From a checkpoint of a small transformer trained on Wikipedia.
Size: 19 layers, width 128, MLP 512 GELU.
Architecture: LayerNorm before each block, no position embeddings, tied embeddings, ALiBi.
Training: a variant of SOAP for these matrices, 195M tokens, 5958 steps.
Each number is 128 + 24 x the weight over its row's rms, rounded and kept within 0 to 255. Layers, rows and columns count from 0. The size above them is the row's rms in percent of the matrix's.

# layer 8 attention key, 64x128, rms 0.285, rows 26-31, columns 0-127
size [ 91  80  87  82  94  78]
[[114 122 118 175 136  92 148 146 151 119 157 158 142 162 111 158 116 127  68 141 135 127 139 107 149 114 123 121 165 154 189  95 134 115 126 138 143 138 130 138 112 123 148 146 147 119 157 133 160 129 118 103 116  82 122 157 110 105 148 115  86  82 153 142 131 127 108 143 202 122 116 156  66 149 156 131 164 101 167 156 163 119 128 130  99 136 104 125 129 117 148 122 161 105 148 145 128 107 169 122 141 147 139 163 178 134  92 140 120 135 138 140 118 164 118 100 168 134 103 104 111 116 105 104 153 143 126 120]
 [156 157 156  87  90 140 141 133 104 129 103 104 144 164 114 161 187  98  90 119 123 162 117  94 121 132 137 125 137 148  96 133  85 137 129 177  98 119 151 127 176 124 148 101 135 111 115 125 131 127 126 127 159 169 155 121 128 168 155 107  78 193 170 102 133 157  91 153 112 100 115 119 150 148 157 134 135 139 143 121 181 142 138 168 132 145 168 102 127 107 117  96 137  97  95 134 111 139 127 131 115 118 143  99 150 125 115 144 111 122 146 152 130 123 155 159 183 127 146 120 138  99 138 130 110 118 137 118]
 [113 110  67 117 121 105 134 142  95 132 119 148 133 157 102 153 142 131 140 122 145 153 108 140  99 133 155 103 131 131 122 109 103 118 119 122 111  90 115 123 130 157 110 170 176 159 125  96 122 152  97 146 138  61 125 151 153 107 141 132 125 165 173 115 111 154 124 121 121 134 107  70 146 135 119 166 162 152 139 148 146 150 138 155 142 136 109 144 161 105 137 157 112 154 111 134 138  88 148  93 103  85 109 122  95 157 156 105 153 140 103 162 143  79  97 153 142  79  94 145 107 112 127 154 148 139 155 140]
 [117 116 140 129 132 119 157  99 108 115 124 193 166 134 148 136 101 166 107 123 144 168 130 125 101 129 111 137  78 127 110 100 186 104 138 166 136 145 129 160 118 111 125 133 143 105  88 115 124  97 118 124 171 186 119 168  89 105 118 126 205 149 135 107 118 132  98 140  77 139 104 134 113 147 132 173 122 167 148 103 132 153 107 110 157 116 114  84 138 107 104 160 132 152 133 122  98 145 111 116 107 112 151  97 131 109 136 141 150 115  78 142 118 135 145 107 129 132 111 140 112 161 119 110 112 109 121 119]
 [151 138  88 147 153  73 103 146  88 124 147 133 135 151 146 165  58 143 115 134 144 140 110 135 174 126 124 135 169 140  81 132 141 129 140 111 127 121 138 113 150 100 111 166  86 146 130 119 115 108 181  77 130 152 138 142 116 126 142 170  91 160 133 110 116 155 125 138  85 159  67 180 130 122 166 142 125 125 126 156 123  96 122 113 148 153 111 145 145 150 140 135 117 119 139 126 117 142 113 132 144 147  86  84 103 167 140 116 142 101 139 106 115 161 145  97 117 125 149 105 144 123 148 139 110  97 125 156]
 [155 121 107 121  94 112 127 123 153 119 160 122 128  82 144 133  83 130 119  77  95 135 164 131 139 129 132 118 139 146 149 152 102 118 145 133  81 148 123 105 121 143 108  94 126 102 107 134 154 162 125  89  89 130 170 134 145 103 103 134 141 141 131 154 120 137 131 102 111 136 136 103 114  99 147 124 139 108 148 125 137  95 131 157 124 155 108 135 123 112 120  78 123 116  87 161 104  72 178 104 102 139 139 117  87 111 146 113 130  99 125 152 118 193 158 172 173 128 112  99 167 140 152 119 133 175  87 133]]
# layer 8 attention query, 128x128, rms 0.283, rows 27-31,59-63, columns 0-127
size [ 79  73  79  74  76  98 112  99 114 104]
[[138  96 126 145 147 161  83 144 124 156 147 117 141  91 122 162 134 144 123 149 124 131 107 136 136 124 124 126 159 129 154 168 144 181 131 133 121 156 121 150  91 117 152 133 110 112 127  84 143 117  93 125 118 162 118  94 151 123 147 146  91  89 109 143  69 105  96 101 128 198 156 142 113 106 104 155 171 135 142 109 117 179 100 119 160 161 111 152 115 125 103 172 133 120 124 140 156  77 119 135 148 146 125 147 144 137  96 153 155 138  79 136 122 118 131 148 146  92 143 149 158 149 116 100 142 107 131 100]
 [144  90 144 179 107 189 127 136 173 123 136 154  99 135 117 127 139 151 136 153  97 157 130 131 107 117 156 114 147 105 171 158 127 105 122 123 118 147 101 160 146  93 125 128 146 159 114 144 128  95 118 102 104 123 125 139 154 129 109 113 140  90 138 106 186 172 134  86 141  94 155 127 123 101 116 104 130 121 146 131  83 100 132 156 109 132  57 132 121 101 145 118 152 100 120 116 109 168 140 136  74 160 133 161 119 181 145 149 155 157 130 120 124 100 159 167 131 118 136 117 140 121 133 155 113 104 128 126]
 [161 131 140 111 119 158 100 134 134 143 132 173  98 153 147 116 130 129  94 123 114 136 121 111 114 134 157 117 166 120 119 145 164 121 112 137  95 126 116 117 134 132 135 168 112 113 142  89 150 104 154  93 102 154 116 108 104 186 126 149  98 123 157 196 134 134 186 137 167 105  97 157 147 139 112 149 144 128 161 136  86 142 150 151  87 143 135 131 155 140 144 120 101  98 174 133 121 120 144 131 154 119 139 160 154 130 113 159 134 158 191 150 117 104 154 163 134 139 138  88 116 180 128 142 139 154  98 135]
 [120 151 124 149  65 159 145 140 111 105 121  94 100  98 104 126 150 116 120 127 147 153 139 150 103 170  88 124 115 131 121 117  80 125 123  89 118 165 125 107 176 102 147 116 124  81 106 118 143 132 166 144 148 143 120 132 134 127 120 118 152 126 119 142 126  95 161 123 140 137 116 152 161 117 181 143  95  80  82 133 122  98 119 147 114 130 153 175  96 142 144 115 115 164 130 134 161 137 113 122 107 124 146 135 140 161  91 146 159 138 118 111 154  85 189 121 158 138  94 170 142  88 114 102 119 129 123 107]
 [157 157 124 151 109 135  90 106 110 151 130 172  95 127 125 143 160 132 125 135 138 173 139 182 100 124 128 149 177 141 153  91 156 118 118 139 118  86 137 171 146 168 103 151 159 132 136 129 180 144 154 144  88 113 102 134 124 101 130 129  63 122 130  88 122 161 122 127  93 134 150 124 101 133 119 166 136 129 148 114 128 161 103 160  72 124  95  99 170 143 120 147 132 179 120 149 130 120 112 115 104 153 146 106 104 138 128 174 128 124 114  91 119 120 147 126  98 144 127 134 100 125 117 131 113 100 127  93]
 [123 124 147 131 151 146 109 120 124 132 123 142 129 146 142 115 127 146 111 141 132 113 112 109 126 189 154 165 131 144 131 137 112 120 125 133 119 130 109 118 105 101 137 133 103 119 130 103 142 124  80 104 103 140  94 122 145 128 146  65 146 113 128 129 121 105 110 113 134 124 130 150  88 184 129 163 172 134 143 125 128 139 120 118 115 216 156 136 129 132 146 162 116  83  16 121 122 103  78 150 107  96 138 143 163 139 159 118 128 107 104 114 125 112 119 150 122  90 133 134 148 101 150 135 152 115 113 103]
 [155 113 124 201 133 112 120  93 168 102 130 107 137 103 120 121 105 136  93 165 151 100 112 145 121 117  81 130 204  98 134 139 135 132  96 111 124 146 137 121 121 124  85 141 114 160 124 148 129 126 117 125 122 156 106 133 130 147 128 116 152  96 142 130 129 139 193 153 132 137 118 125 142 119 108 130 128 122 128 153 142 105 117 146 143 117 136 106 120 114 115 119 166 116 108  79 131 106 112 154 106  51 144 156 128 124 129 126 159 123  98 127 148 148 129 115  92 146 134 155 181 123 110 140 201 109  84 127]
 [133 126 110 112 119 128 138 125 139 101 141 141 183 104 122  79 141 120 131 177 132  73 155 117  92 125 137 127 171 164 102 141 179 130 143 118  92 146 152 117 127 120 122 115 140  86 119 134 150  87 117  72 124 148 109 144 106 159 142 113 157 111 115 126 121 136 159 132 129 136  91 148 161 162  90 197 154 110 132 143  76 120 185 123  85 153 123 108 117 137 115 141 126 100 147 133 129 115 114 130 136 142 102 162 141 191 111 144 138 160 129 137 104 134 120 134 115 116 136 118 120 137 105 122 130 175 108 151]
 [102 129  93 149 115 172 135 115 140  87 132 110 163 135 110 152 105 100 199 123 101 101 116 144 102 137 137 164 162 128 136 140 148 186 102 107  92 114  99 112 125 124 128 123 123 153 157 142 111 131 145 120 139  71 135 115 109 119 150 165 162 103 145 117 125 155 144 131 135 135 117 177 134 158 102 145 108 105  75 130  98 112 142 108 127 129 150 138 144 148 141 141  86 138 149 170 119 138  93 132 150 152 128 149 113 121 115 133 161 132 176 106 110 126 156 163 142 147  85  85  92 123 125 179 145 125 122 108]
 [132 156  71 112  94 123 108 123 153 158 131 120  63  75 144 137 133  94 121 108 139 124 160 151  74 125 130 115 132 130 132  43 134 140 143 134 133 125  98  99 126 116 108 131 122 170 186 144 167 132 163 113 137 164  61 132 140 150 116 152 104 131 115 113 103 182 144 109 118 128 107 125 104 118 141 138 160 115 148 117 145 145 118 145 107 110 144 139 112 119 149 119 115 108  99 131 150 131 117 105 146 139 158 125 118  95 168 133 145 119 151 133 104 137 152 116 110 132 145  96 144  98  96 151 127 114 120  85]]
# layer 8 attention value, 64x128, rms 0.341, rows 0-12, columns 0-127
size [108  99 101 108 101  97  83 101 100  89  96  88  98]
[[131 118 149 113 145 131 111 122 130 128 104 142 131 149 162 160 155 121 158  83 106 129 142 146 152 174 105 152 138 120 121 141 125 156 126 115 180 134 118 152  98 114 137  62 176 122 127 118  96 122 147 179 112 121 116 113 163 134 155 163 174 150 139 166 108  81  73 157 130 143 165 104 126 123 128  94 116 138 151  87 116 131 142 138 154 178 141 120 144 117  76 131 144 129 123 142 123 118 134  56 107 109 108 105 161 137 133 127  99  81 110 121 137 126 112 111 113 113  99 141 115 118 150 135 129  98 120 135]
 [ 91 179 136 105 141 158 129 145 130  79 138 144 140 117 147 161 122 117  93 160 128 114 153 116 110 136 103 131 120 142 144 150 138 119 174  94 107 122 100  86  88 126 125 139 137 123 111  91 156 155 176 110 100 129 160 116 120 111 126 125 122 143  89 168 121 102 137  77 135 159 149 131 112 129 146 113 149 103 122 147 127 105 123 136 100 184 123 171  96 171 109 132 142 163 136  95 139 108 138 142 157  92 139 151 148 124 134 151 173 115 112  85 165 111 138 106 101 123 174 131 139 138 157 115 125 123 179 159]
 [144 132 114 142 102 115  99 112 101 146 117 126 131 108 112 135 119 142 110  97 130 127 123 177  84 184 139 115 127 158 107 111 144 127 113 128 125 171  89 162  98 126 141  89 100 171 105 162 183 103 103 147 160 140 138 110 126 142 126 168 120 113 170 142 152 118 177 112 151 103 105 110 127 131 108 135 140 116  98 103 114 129 129 127 104 136 110 141 152 154  95 195  70  91 141 167 161 137 132 143 115 153 149 147 159 120 131 123 111 133 102 109 123 126 114 119 133 150 135 163  77 160 115 126  83 149 130 116]
 [119 118 132 140 109  82 117 138 109 132 126 108 110 194 122 146 134 144 147 112 141 125 150 142 126 123 137 112 114 123 108 115 118  75 100 114 130 146  81 150 135 119 119 120 137 177 114 135 171 124 151 149  96 136  97 184 156 123 110 126 125 156 112 136 150 129 137 152 126 146 129 106 145 131 151 117 107 102 119 122 127 118 119 160 171 168 106 172  92 147 140 125 109 116 126 108 176 105 112 119 158 129 108 190 146 103 137  85  74 110 116 132  93 140 132  95 158 141 131 125 113  94 156 173  72 109 118 165]
 [123 127 107 121 132 146  98 150 126 134 122 115 161 107 124 127 130 116 141 103 106 148 122 143  54 118  90 133 113 109 133 120 149 164 157 128 170 129 136 117  97 110 110  61 139 184 157 114 126 119 123 129 142 155 145  85 140 106 121 155 121 166 129 121 146 114 143 117 105 129 121 117 134 108 137 158 142 132 136 133 172  57 115 109  77 120 147 169  97 132 118 150  96 122 169 149 140 113 120 165 114  48 111 143 169 104  99 151 155 126 111 146 125 145 118 111 107 141 122 167 124 150 113 129 140 157 136 123]
 [125 115 140 144 141 108 176 161 106 108 147 128 120  78 102  64 129 128 130 138 160  94  84 130 133 125 128 146 120 124 155 170 116 101 123 160 107 132 132 107 139 145 130 129 109 107 108 151 108 121 107  82 156 126 144  67 113 168  97 136  97 102 137 173 138 113  84 132 128 135 144 100 112 120 121 120 130 146  90 105 122 168 132 132 129 122 138 133 149 200 138 130  69 160 106 172  85 128 121 145 156 120 150  89 113 115 113 162 134 151 118 112 142 106 142 137  96 122 138 122 134 156 130 117 126 146 172 107]
 [114 163 138 115 144  98 136 128 126  99 149 132 117 117 111 134 141 122 118 142 113 105 152  65 139 149  88 138 219 139 123  90 193 134 149  93  96 121 147 173 159 148 141 101 135 109 135 136 128 110 122 123 158 121 143 149 120 100 141 145  87 117 174 106 132 126 121  99  84 145 123 136 122 152 142 141 118 101  99 144 110 138 107 153 126 134 105 175 107 141 131 149 153 138 158 138 150 147 105 132 146 114 114  83 134  88 140 110 119 122 133 136 112 123 147 155 109  91 105 138 110 207 120 108 153 117 118 125]
 [134 132 143  88 130 186 104 140 142 154  89  99  86 108 149 140  95 142 139 114 165 142 145 140 145 115 142 113 109 130 140 123 122 151 104 134 114  92 141 124 125 121 133 137 141 159 156 110 124 146 168 126 114 116 128 132 124 149 100 131 115 102  98  84 109 152 151 151 132 103 157 123 127  93  89 162 133 155 154 124 101 135 130 162 177 138 119 153 160  58  99 140 124 122 162 121 133 174 117 114 138  85  90 126 133 131 176 116 116 122 132 128  77 105 146 135 174 146 104 116 151 147 143 135 123 116 157 199]
 [150 105 106 123 123 157 149 100 169 136 140 132  96 143 111 132  93 155 118 117 105 121 166 130 125  83 151 100 149  86  94 178 121 103  79 106 125 107 108 127 102 132 134 143 140 140 139  95 126 108 120 152 131 104 123 101 140 100  92 102 169 163 114 117 114 116 131 146 138 114 156 178 155 126 152 115 155 155 139 162 147 147 110 142 124 105 108 143 157 100 114 144 130 135 124 105 155 140  98  79 170 113 136 155 110 165 131 107 115 138 104 119 112 115  97 125 166 155 133 147 141  84 106 102 119 152 169 196]
 [112 111 166 134 135 172 100 112 172 115  95 141 106 142  84 103 119 161 140 162 128 114 151 127 110  76 100 129 132  98 115 128 101 125  89 102 111 153 113 117 131 156 140 146 121 105 141 130 145 155 144 121 120  76  72 120 130 152 131 141  83 160 149 127 117 163  88 142  55 119 137 149 162 172  94 142 121 129  98 123  94 113 113 138 112 157 167 154 130 131 111 124 131 151 148 107 176 137 127 117 112 114 136 140 151 117 123 174 132 133  94 116 154 115 144 150 126 137 105  78 110 136 147 133 111 121 118 170]
 [114 133 105 111 163 127 167 116 122 113 130 107 125 128 118 173 141 120 163 109 165  98  98 120 157 118  84 157 145  93 103 162 132  99  95 133  94 144 100 126 162 108 142 139 170 125 161  87 118 103 105 129 131 107 103 119 159 128 126 136 148 184 123 162 116 120 161 123 153 111 140 101 176 157 146  93 135 112 121 154 139 104 138 148 129 142 149 134 157 100 216 119 121 130 114  86 127 114 130 125 146 124 139 118 137 109 124 137 142 138 115 129 118 130 167 130 115  90 132 136  87 167 125 144  87 123 130 189]
 [100 154 140 161 149  95 174 172 132 156  98 135 109  88 123 135 131  88 100 140 135 126 131 139 122 150 115 121 146 152 108 166 105 126 129 127 131 111 121 112 122 133 133 129 115 136 131 205 127 145  94 151 120 118 150 118 123 139 119 120 121 116 158 105 156 101 123  98 127 155 101 100 117 141 130 116 167  74 100 148 143 148 143 122 143 105 138 105 118 169 147 112 142 136 137 115 100 116  84 166 110 144 106 129  71 134 160 127 142 130  83 107 115 185  94 193 130 103 126 118 119 126 137  68 110 113  88 128]
 [118 141 122 135 166 148 140 142 134 135  78 117 132 120 124 108 166 127 124 125 128 134  93 122 146 176 114  94 134 107 125 116 144  71  73 121 143  78 164 127 113 120 110 136 136 157 126 150 106 127 168 131 145 118 151 102 125 151 142 141 101 112 165 145 136 111 123 151 129  98 161 119 135 100 104 134 110 137 125  92  99 104 158  99  92 150  84 132 120 142 121 163 126  89 100 132 152 125 145 118 126 184 107 129 101 111 128 111  99 147 143 150 124 192 175  83 134 104  97 111 126 130 173 122 160 129 167 162]]
# layer 8 attention output (transposed), 128x128, rms 0.315, rows 0-12,32-43, columns 0-127
size [130 111 119 118 125 107 111 122 118 122 123 115 130  77  93  91  84  85  88  80  79  92  83  83  73]
[[124 119 152 136 128 144 137 141  98 130 165 106 113 129 106 112 133 129 106 187 133 115 124 120  91 175 117 127 148 148 134 160 105 156 118 132 100 129 143 113 116  97 163 176 105 135 119 146 160 176  94 119 111 128 107 131 153 193 123 129 154 139  92 100 136  95  99 157 105 129 127 126 143 111 140  91 139 119  52  81 103 142 121 128 139 141 149 171  94 161 157 134 123 153 101 119 151 109 138 130 136 135 142 124 154 145 106 190 108 114 104 140 101 171 151 143 139 140 148 161 170 126 148 132 122 114 123 102]
 [120 101 105 123 141 156 123  96 151 116  79 112 133 154 103 164 140 144 147 160 103 149 128 139 123 127 161 123 123  79 138 112 178  94 141  80 151 159 125 106 119  79 127 154 149 157 109 127 131 156 164 124 136 137 160 134 117 117 134 120 149 122  69 143  92 124 139  85 155 108 122 132 130 121 105 171 159  73 139  92 149 109 122  82 133 158 127 111 140 133 143 129 117 105 110 141 142  96 144 146 154 124 119 159 133 168 126 124 118  98 118 147  54 125 165  96 131 104 120 144 116 122 136  87 113 128 121 160]
 [150 151 132 127 133 128 140 136 126 156 126 117 152 106 139 126  99  83 152 102 148 147 122 112 101 113 113 141  87 179 149 139 175 111  87 124 149 131 133 178  99 145 118 116 123  88  94 117 167 121 165 127  91 126  51 119 101 154 112 140 181 153 127 103 121 117 104  85 112 155 105  85 130  96  92 132  89 123 160 119 102  93 147 160  55 115 108 125 102 112 134 141 129 120 146 150 123 128 134 131 102 119 145 137 134 128 104 150 156 137 111 111 141 138 107 134 142 140 122 137 141 126 124  83 128 121 118 174]
 [166 124 136 158 103 126 143 143 173 139 127 143 139 111 135 101 116 125 121 166 129 103 163 136 107 104 112 119 132 157 161 121 153  92 116 116  96 183 142 112 129 112 141 143 110 148  93 130 150 147 140 136 121 116 119  85 140 129 168 116 116 102  89 112  87 124 130  53 143 156 101 166 118 127 123 161 142 154 126 112  98 137 125  87 110 117 135 131 135  85  92  70 140  81 117 136 152 127 129 135 114  80 157 123 111 195 110 149 153 173 137 134 100 138 139 141 114 141 119 143 108 139 136 117  94 147 163 124]
 [148 156 178 115 133 139 168 146 134 154 110 104 132 118 116 135 131 100 142 130  91  94 157 156 113 126 156 220  86 178 124 138 121  97 132  63 140 123 111 113 131 107  86 167  89 136 101 171 117 107 167 154 118 152  99  94 116 122  98 127 169 137 126 132 124  97 126 104  89 122 143 134 126 111 160 142 139 115 112 120 105 125 150 131  89 140 127 111 137 158 103 183 156 146 128 121 155 118 117 128 107 133 116  99 128 124 122 125 152 129 145 149 133  89 131 125 115  94 114 161 139 170 132 119 144 131 128 147]
 [161 103  87 156 178 119 145 122 108 182 108  92 108 114 118 145 129 117 144 139 139  99 104 123 173  70 136  91 119 131 126 163  95 163 103 144 104 155 139 117  96 158 125 108 116 139 151 106  94 100  95 141  78 110 100  98 124 133 166 139  50 127 123 150 104 122 119 146 133 143 128 120 104 181 110 124 118 109 182 138 125 111 142 103 164 129 148 142 133 128 140 115 126 114  97 115 123 140 135  99 140 142 123 121 111 124 171  95 118 149 101 101 145  92 128 143 137 145 149 148 148 117 135 104 130 142 163 154]
 [151 100 120 137 102 126 143 136  70 119 165 127  94 142 170 102 142 177 136 123 118  86 131 202 120 112 110 145 172 120 106 112 126 101 137 108  89 119 138  97 111 136 108 139 130  98 165 164 138 158 170 137 116 126 128 151 139 112 106 150 157 121 140 159 138 189 149 142 127 102 168 136 121 133 112 147 110 125 150 128 147 125 127 186 121 151 144 103 142  59 137 153 122 127 108 166 138 154 147 137 140 141 106 130  88 161 125 116 114 143 127 152 158 132 151 122 128 121  89 174 126 120 117 123 137 125 109 102]
 [105 132 108 174  95 141 100 136 158 137 100 121 134 173 102 173 158  96 138 113 168 141 109 170 136 150 143 139 103 125 153 134 119 114 130 128 161 103 105 108 115 105 102 113 123  97  93  83  93 110 110 115 114 133 109 106 101  84  94 119 122 144 119 160 147 107 132 149 107 156 136 139 119 134 120 148 109 107 116  85 154 130 119 139 127  81 125 112 104 144 147 118 149  97 135 104 193 178 135 119 145 106 103 130 154 147 124 135 142 147  73 108 149 158 114  85 143 134  76 150 162 136  98 158 128 108 114 128]
 [107 147 115 134 120 114 197  94 106 128 137 101 166 126 123 124 155 118 137  79 119 174 132  82 193 161 104 135 122 130 129 114 107 122 151 129 155 130 136  73 159 124 117 120 136 138  82 134 113  94 117 108 118 150 128 127 160 120 179 121 151 116 131 136 118 112 148 117 102 126 112 168 151 132 114 152 106 137 134 108 164 126 138  96 114 147 116 113 107 126 143 113 125  74  96 106 113 111 156 120 109  95 116 149 151 160 158  87 114 123 123 124 157 121  75  87 159 124 122 132 110 159  93 122 166 100 116  96]
 [119 136 144 140 121 104 113 152 102 105 138 128  85 154 149 132 113 117 167 136 114 164 147 144 128 112 133  93 125  64  95 123 109 118  91 142 146 191 128  83 169 156 119 114 101 139 120 152 120 128 114  99 139 136 129 108 100  61 119 131 111 118 119 137 136  92 146 104 130 144 115 133 117 157 168 150 118 123 116 110  92 117 155 116 131 139 153 190  96 161 143 105 131 120 135 133 148 116 124 124 121 160 136 121  99 174 108 137 144  76 159  97 142 106 158 115 154 133  66 147 100 154  97 131 151 123 111 116]
 [117 124 130 121 133 118 151 129 170 116 126 112 121  96 134 127 101 151 121 101 102 119 101 123 111 118 150  94 132 101 106 155  97 108 144 140 157 141 105 116 121 176 109 148 139 153 110 101 116  58 115 121  86 132 140  98 100 156 185 114 147 123  89 145  79 175 123 162 140 140 144 117 145 154 141 163 153 156  61 155 145 115 124 118 183 119 138 191 151 115 111 130 113 106 119 142 112 118 151 102 133 123  93 118 126 161 160 133 121 136 120 126 149 155 139 128 148 154 145 112 146 157 137 107  93 130  87 105]
 [151 156 129 136 101 132  80 149 117 139 172 154  94 104  86 153 127 147 102 174 134 143 114  96 142  99 173 118 126 145 109 132 162 100  73 159  86 115  99 168 171 140 129 112 140 172 127 102 104 137 115  94 159 123 125 135 142 111 116 136 130 129 127 161 124 164  93 165 151 113  83 139 138 122  85  95 150 146 134 130 149 133 151 148  99 131 109 154 148 139 132 104 131 115 124 114  85 121 145 154 116 108 107 157 177 164 119 136 125 114 103 138 160 136 166 145 123 157 122 120  66 112 126 117 144 120 141 119]
 [145 151 143 155 141 168 132 173 107  92 118  83 136 147 145 179 115 137 112 121 146 116  93 177 149 154 126 176  89 140 130 124 138 145 136 114 150  79 152  99 124 129 122 115 114 105 141 111 112 103 126 155  71 141 128 142 174 141 108 114 104 133 121 119 130 146 100 187 123 123 126 124 162 147 126 145 120  77 145  95 170 129 141 144 119 149 130 160 169 107  84 106 142 141 125 137 171 100 117 153  90 155 112 123 137 152 124 173 132 109 113 146 149 133 123 166 148 148 101 131 164 129 115  97 133 103 142 145]
 [133 149 139 147 133 161 122 122 146 173 117  95 186 120 110 141 121 103 152 164  80 136 150 130 132 126 104  66 125 104 181 131 134 150 133 104 141 107 172 127 144 133 126 140 125 131 141 135  60 161 114 126 128 128 151 130 127  85 117 168 143 145 129 128 139 133 139  83 133 116 133 128 116 135 103 172 160 147 112 134 129 142 155 101 166 135 152  84 141 105 123 120 136  66 135  99 151 164 156 124 106 103 139 146 138 131 133  73 122 148 120  89 142 129 118 139 104 148 131  74 107 158 116 145 126 138 160 164]
 [ 96 113 148 155 175 141 155 173  90 125 164 141 130 122 142 137 119 151 117 104  92 110 129 105 174 150 135 128  69 167 151 155 130 165  86 144 132 138 129 161 140 174 102 160  94 153 124 134 106 138 110 122 129 145 179 116 143 131  60 154 113 153 183 119 128 145  84 138  87 110 141 129  96 134 119 134 108 104 127 141 104 105 121 169 117 127 148 108 126 140 106 171 121 160 104 154 116 115 145 131 138 152 147 118 175 136 146 136 141 156 119 106 119 119 143 142 120 124  77 137 150 132 121 104 140 120 106 136]
 [108 126 122 122  88 142 121 143 130 149 113 134 114 136 128  90 159 174  81 163 117 106  97 159 147 122 120 137 128 128 136 154  94 170 147 129 111 133 114 115 114 126 140  96 146 132 146 156 107 142 132 113 142 149 161 143 117 126 167 149  74  73  95 129 105 141 102  66 127 106  93 170 149 141 147 102 182 125 169 145 101 138 125 148 161 160 128 148 134  98  76 102 100 155 151 131  90 103 112 125 125 108 101 112 104  88 134 138 153 119 108 165 156 117 142 164 127 149 164 120 136 136 139 142 142 108 110 108]
 [130 100 110 120  89 141 148  89 123 147 140  94 134 148 130 121 166 161 152 142 160 163 131 116 136 138 123 152 110 107 114  92  92 138 143 124 175 115 135 131 115 122 127 118 182  69 141  81 141  71 128 144 157 122  64 154 133 130 128 118 132 114 170 124 109 132 138 144 119  73 138 142 167 134  86 120  96 143 113  98 118 165 155 107 131  94  87 151 132 119 123 130 126 117 123  92 117 162 166 101 167 126 119  99 125 123 129 120  97 106 106 185 117 145 149 123 157 134 120 130 155 145 116 126 125  98  94 135]
 [142 121 123 126 120 102 143  95 143 116  79 134 110 148 106 159  84 162 104 108  88 144  97 137 168 142 114  83 159 126 115 160 115 173 135 136 107 129  95 109 121 166 180 117 140 168 161  79 106 147 140 110 145  92 103 137 116 140 135 122 158 108 104 144 141  89 167 127 100 112 112 125  84 124 111 126 146 133 126 140 178  82 133 118 166 137 177 134 111 153 162  90 100 165 130 178 114 115 146 114 127 136 158 146 139 132 141 146 115 103 117  81 147 127 138 146 124 148 136 112 110 120 115 119 152 156 124 129]
 [105 137 118 106 153 140 140 147 137  97 110 154 125 150 125 169  87  94 144 131 130 144 116  78 111 118  81 159 119 148 122  89 157 100 125 169 125 113 131 160 162 172 150 149 130 135 122 155 143 151 174  88 141 103 145 160 105 111 151 134 157 114 127 136 116 132 111 112  96 141 116 128 114 120  99 118 117 155 145 175  88 100 159 115 143 151 147 116 118 128 144 128 140 147 153 134  85 116 126 139 123 140 135 145 176  99  96 127 121 105 119 121 137 119 186 153 131  95 115 109  50 164  93 113 148  92 122 143]
 [101 165 127 144 152 150 107 110 198 168  99 110  87 140 145 120 160 101 117 122  83 109  99  99 138 150  96 133 106 181 184 160 105 187  93 127 118 122 136 109 117 144 145 113 129 154 122 129 118 139  95 107 146 117 136 103  96 141 149 129 108 133 109 137  89 106 130 107 166 144 115 138 136 108 106 144 166 124 142 150 128 113 154  91  99 108 120 100 105 137 116 122 188 125 160 136 120 120 107 149  83 143 132 115 119  58 111 134 109 156 145 115  97 116 137 137 139 127 145 106 114 139 105 151 133 113 138 136]
 [110 105 119 132 150 112  82 137 116 113 153 115 111 134 137 123 149 162 167 146 106 115 160 137 155 107 111 134 113 111 112 145 118 108 106 124 104 191  93  98 147 141  99 114 137 139 104 130 151 142 108 118 104 138 114 151 176 171 138 139 185 109 107 125  90 123 152 161 163 145 142 127 141 148 160 144 158 159  84 107 162 153 145 138  86 152 137 182 117 138  94 113 168 108  99 110 131  97 125 101 125 161 109 126  97 108 139 158 115 119 185 164  93 137 117 124 117 145  97 122  90 103 158 134 118 127 142 124]
 [149 122 120 118 126 105  99 159 151 120 125 128 176 156 103  89 107 153 143 120  79 106 145 151  81 118 156 146 106 131 121 124 161 121  93 109 160 144 119 172 133  87  75 154 169  99 126 127 141 128 151 135 143  88  89 129 105 143 115 149 131 135  78 120 197 122 121 118 139 112 134  82 123 155 127 131 146 110 140 116  87 145  99 137 106 122 133 138 132 171 113 104 141 145 125 112 137 135 130 152 123 110 137 142 156 113 122 179 181 145 143 159  92 137 114 132 123 127 159 106 164 114 160 142  96 133 111 169]
 [118 124  96 172 140 117  82 111 128 148 122 101 157 118 109 107 128 171 126 110 147  94 131 146 117 147 146 132 134 132 154 116 136 101 142 123  88  85 155 148  92 116 133 145  87  84 163 134 113 158 125 173 106 113 118 143 120 119 125 120 117 139 140 152  89 141  89  89 103 105 181 112 121  79  98 155 145 161 162 153 107 160 109 145 169 121 110 110 121  90 151 146 108 104 122 132  93 155  98 109 106 113 154 118 134 109 130  95 101 146 121 139 101 134 129 120 121 162 137 124 138  92 186 175 102 133 135 149]
 [147 125 160 134 115 189 115 130 124 129 132  89 107 131 159 116 133 140 132 135 107  97 158 179 130 178  95 162 118 162 108 110 139 107 144 108 132 114 159  67 148 109 125 112  97 120 158 164 111 152 168 180 103 151 120 132 121 153  93 139 117 115 153 147 151 131 147  90 103 119 125 121 122 129 173 107 123 116 148 100 142 130 110 129 108 123 129  94 109 102 131 107 121 152 116 103 174 184 123 143 100 126 146  78  94 149 125 135 120 105  96 137 132  95 117 153  87 141 123 181 112 147 138 122 159 124 110 132]
 [109 110 143 102 134 153 149 115 125 136 105 136 126 130 133 117 135 127  91  92 143 114 134 120 134 126  90 130 120 109 141 126 103 134 153 157 146 157 140 108 126 147 130 155 119 167 161 103 101 118 137 126 167  82 120 138  87 112 146 138  94  93 122 100 107 124 160  66  91 133 108 135  87 143 164 180 128 142 130 120 113 135 114 112 153 116 116  60 137  84 113 145 100 140 128 164 128 116 138 114 153 157 122 131 104 136  97 103 171 144 116 102 129  64 171  75 107 127 143 141 161 131 102  84 145 162 123 126]]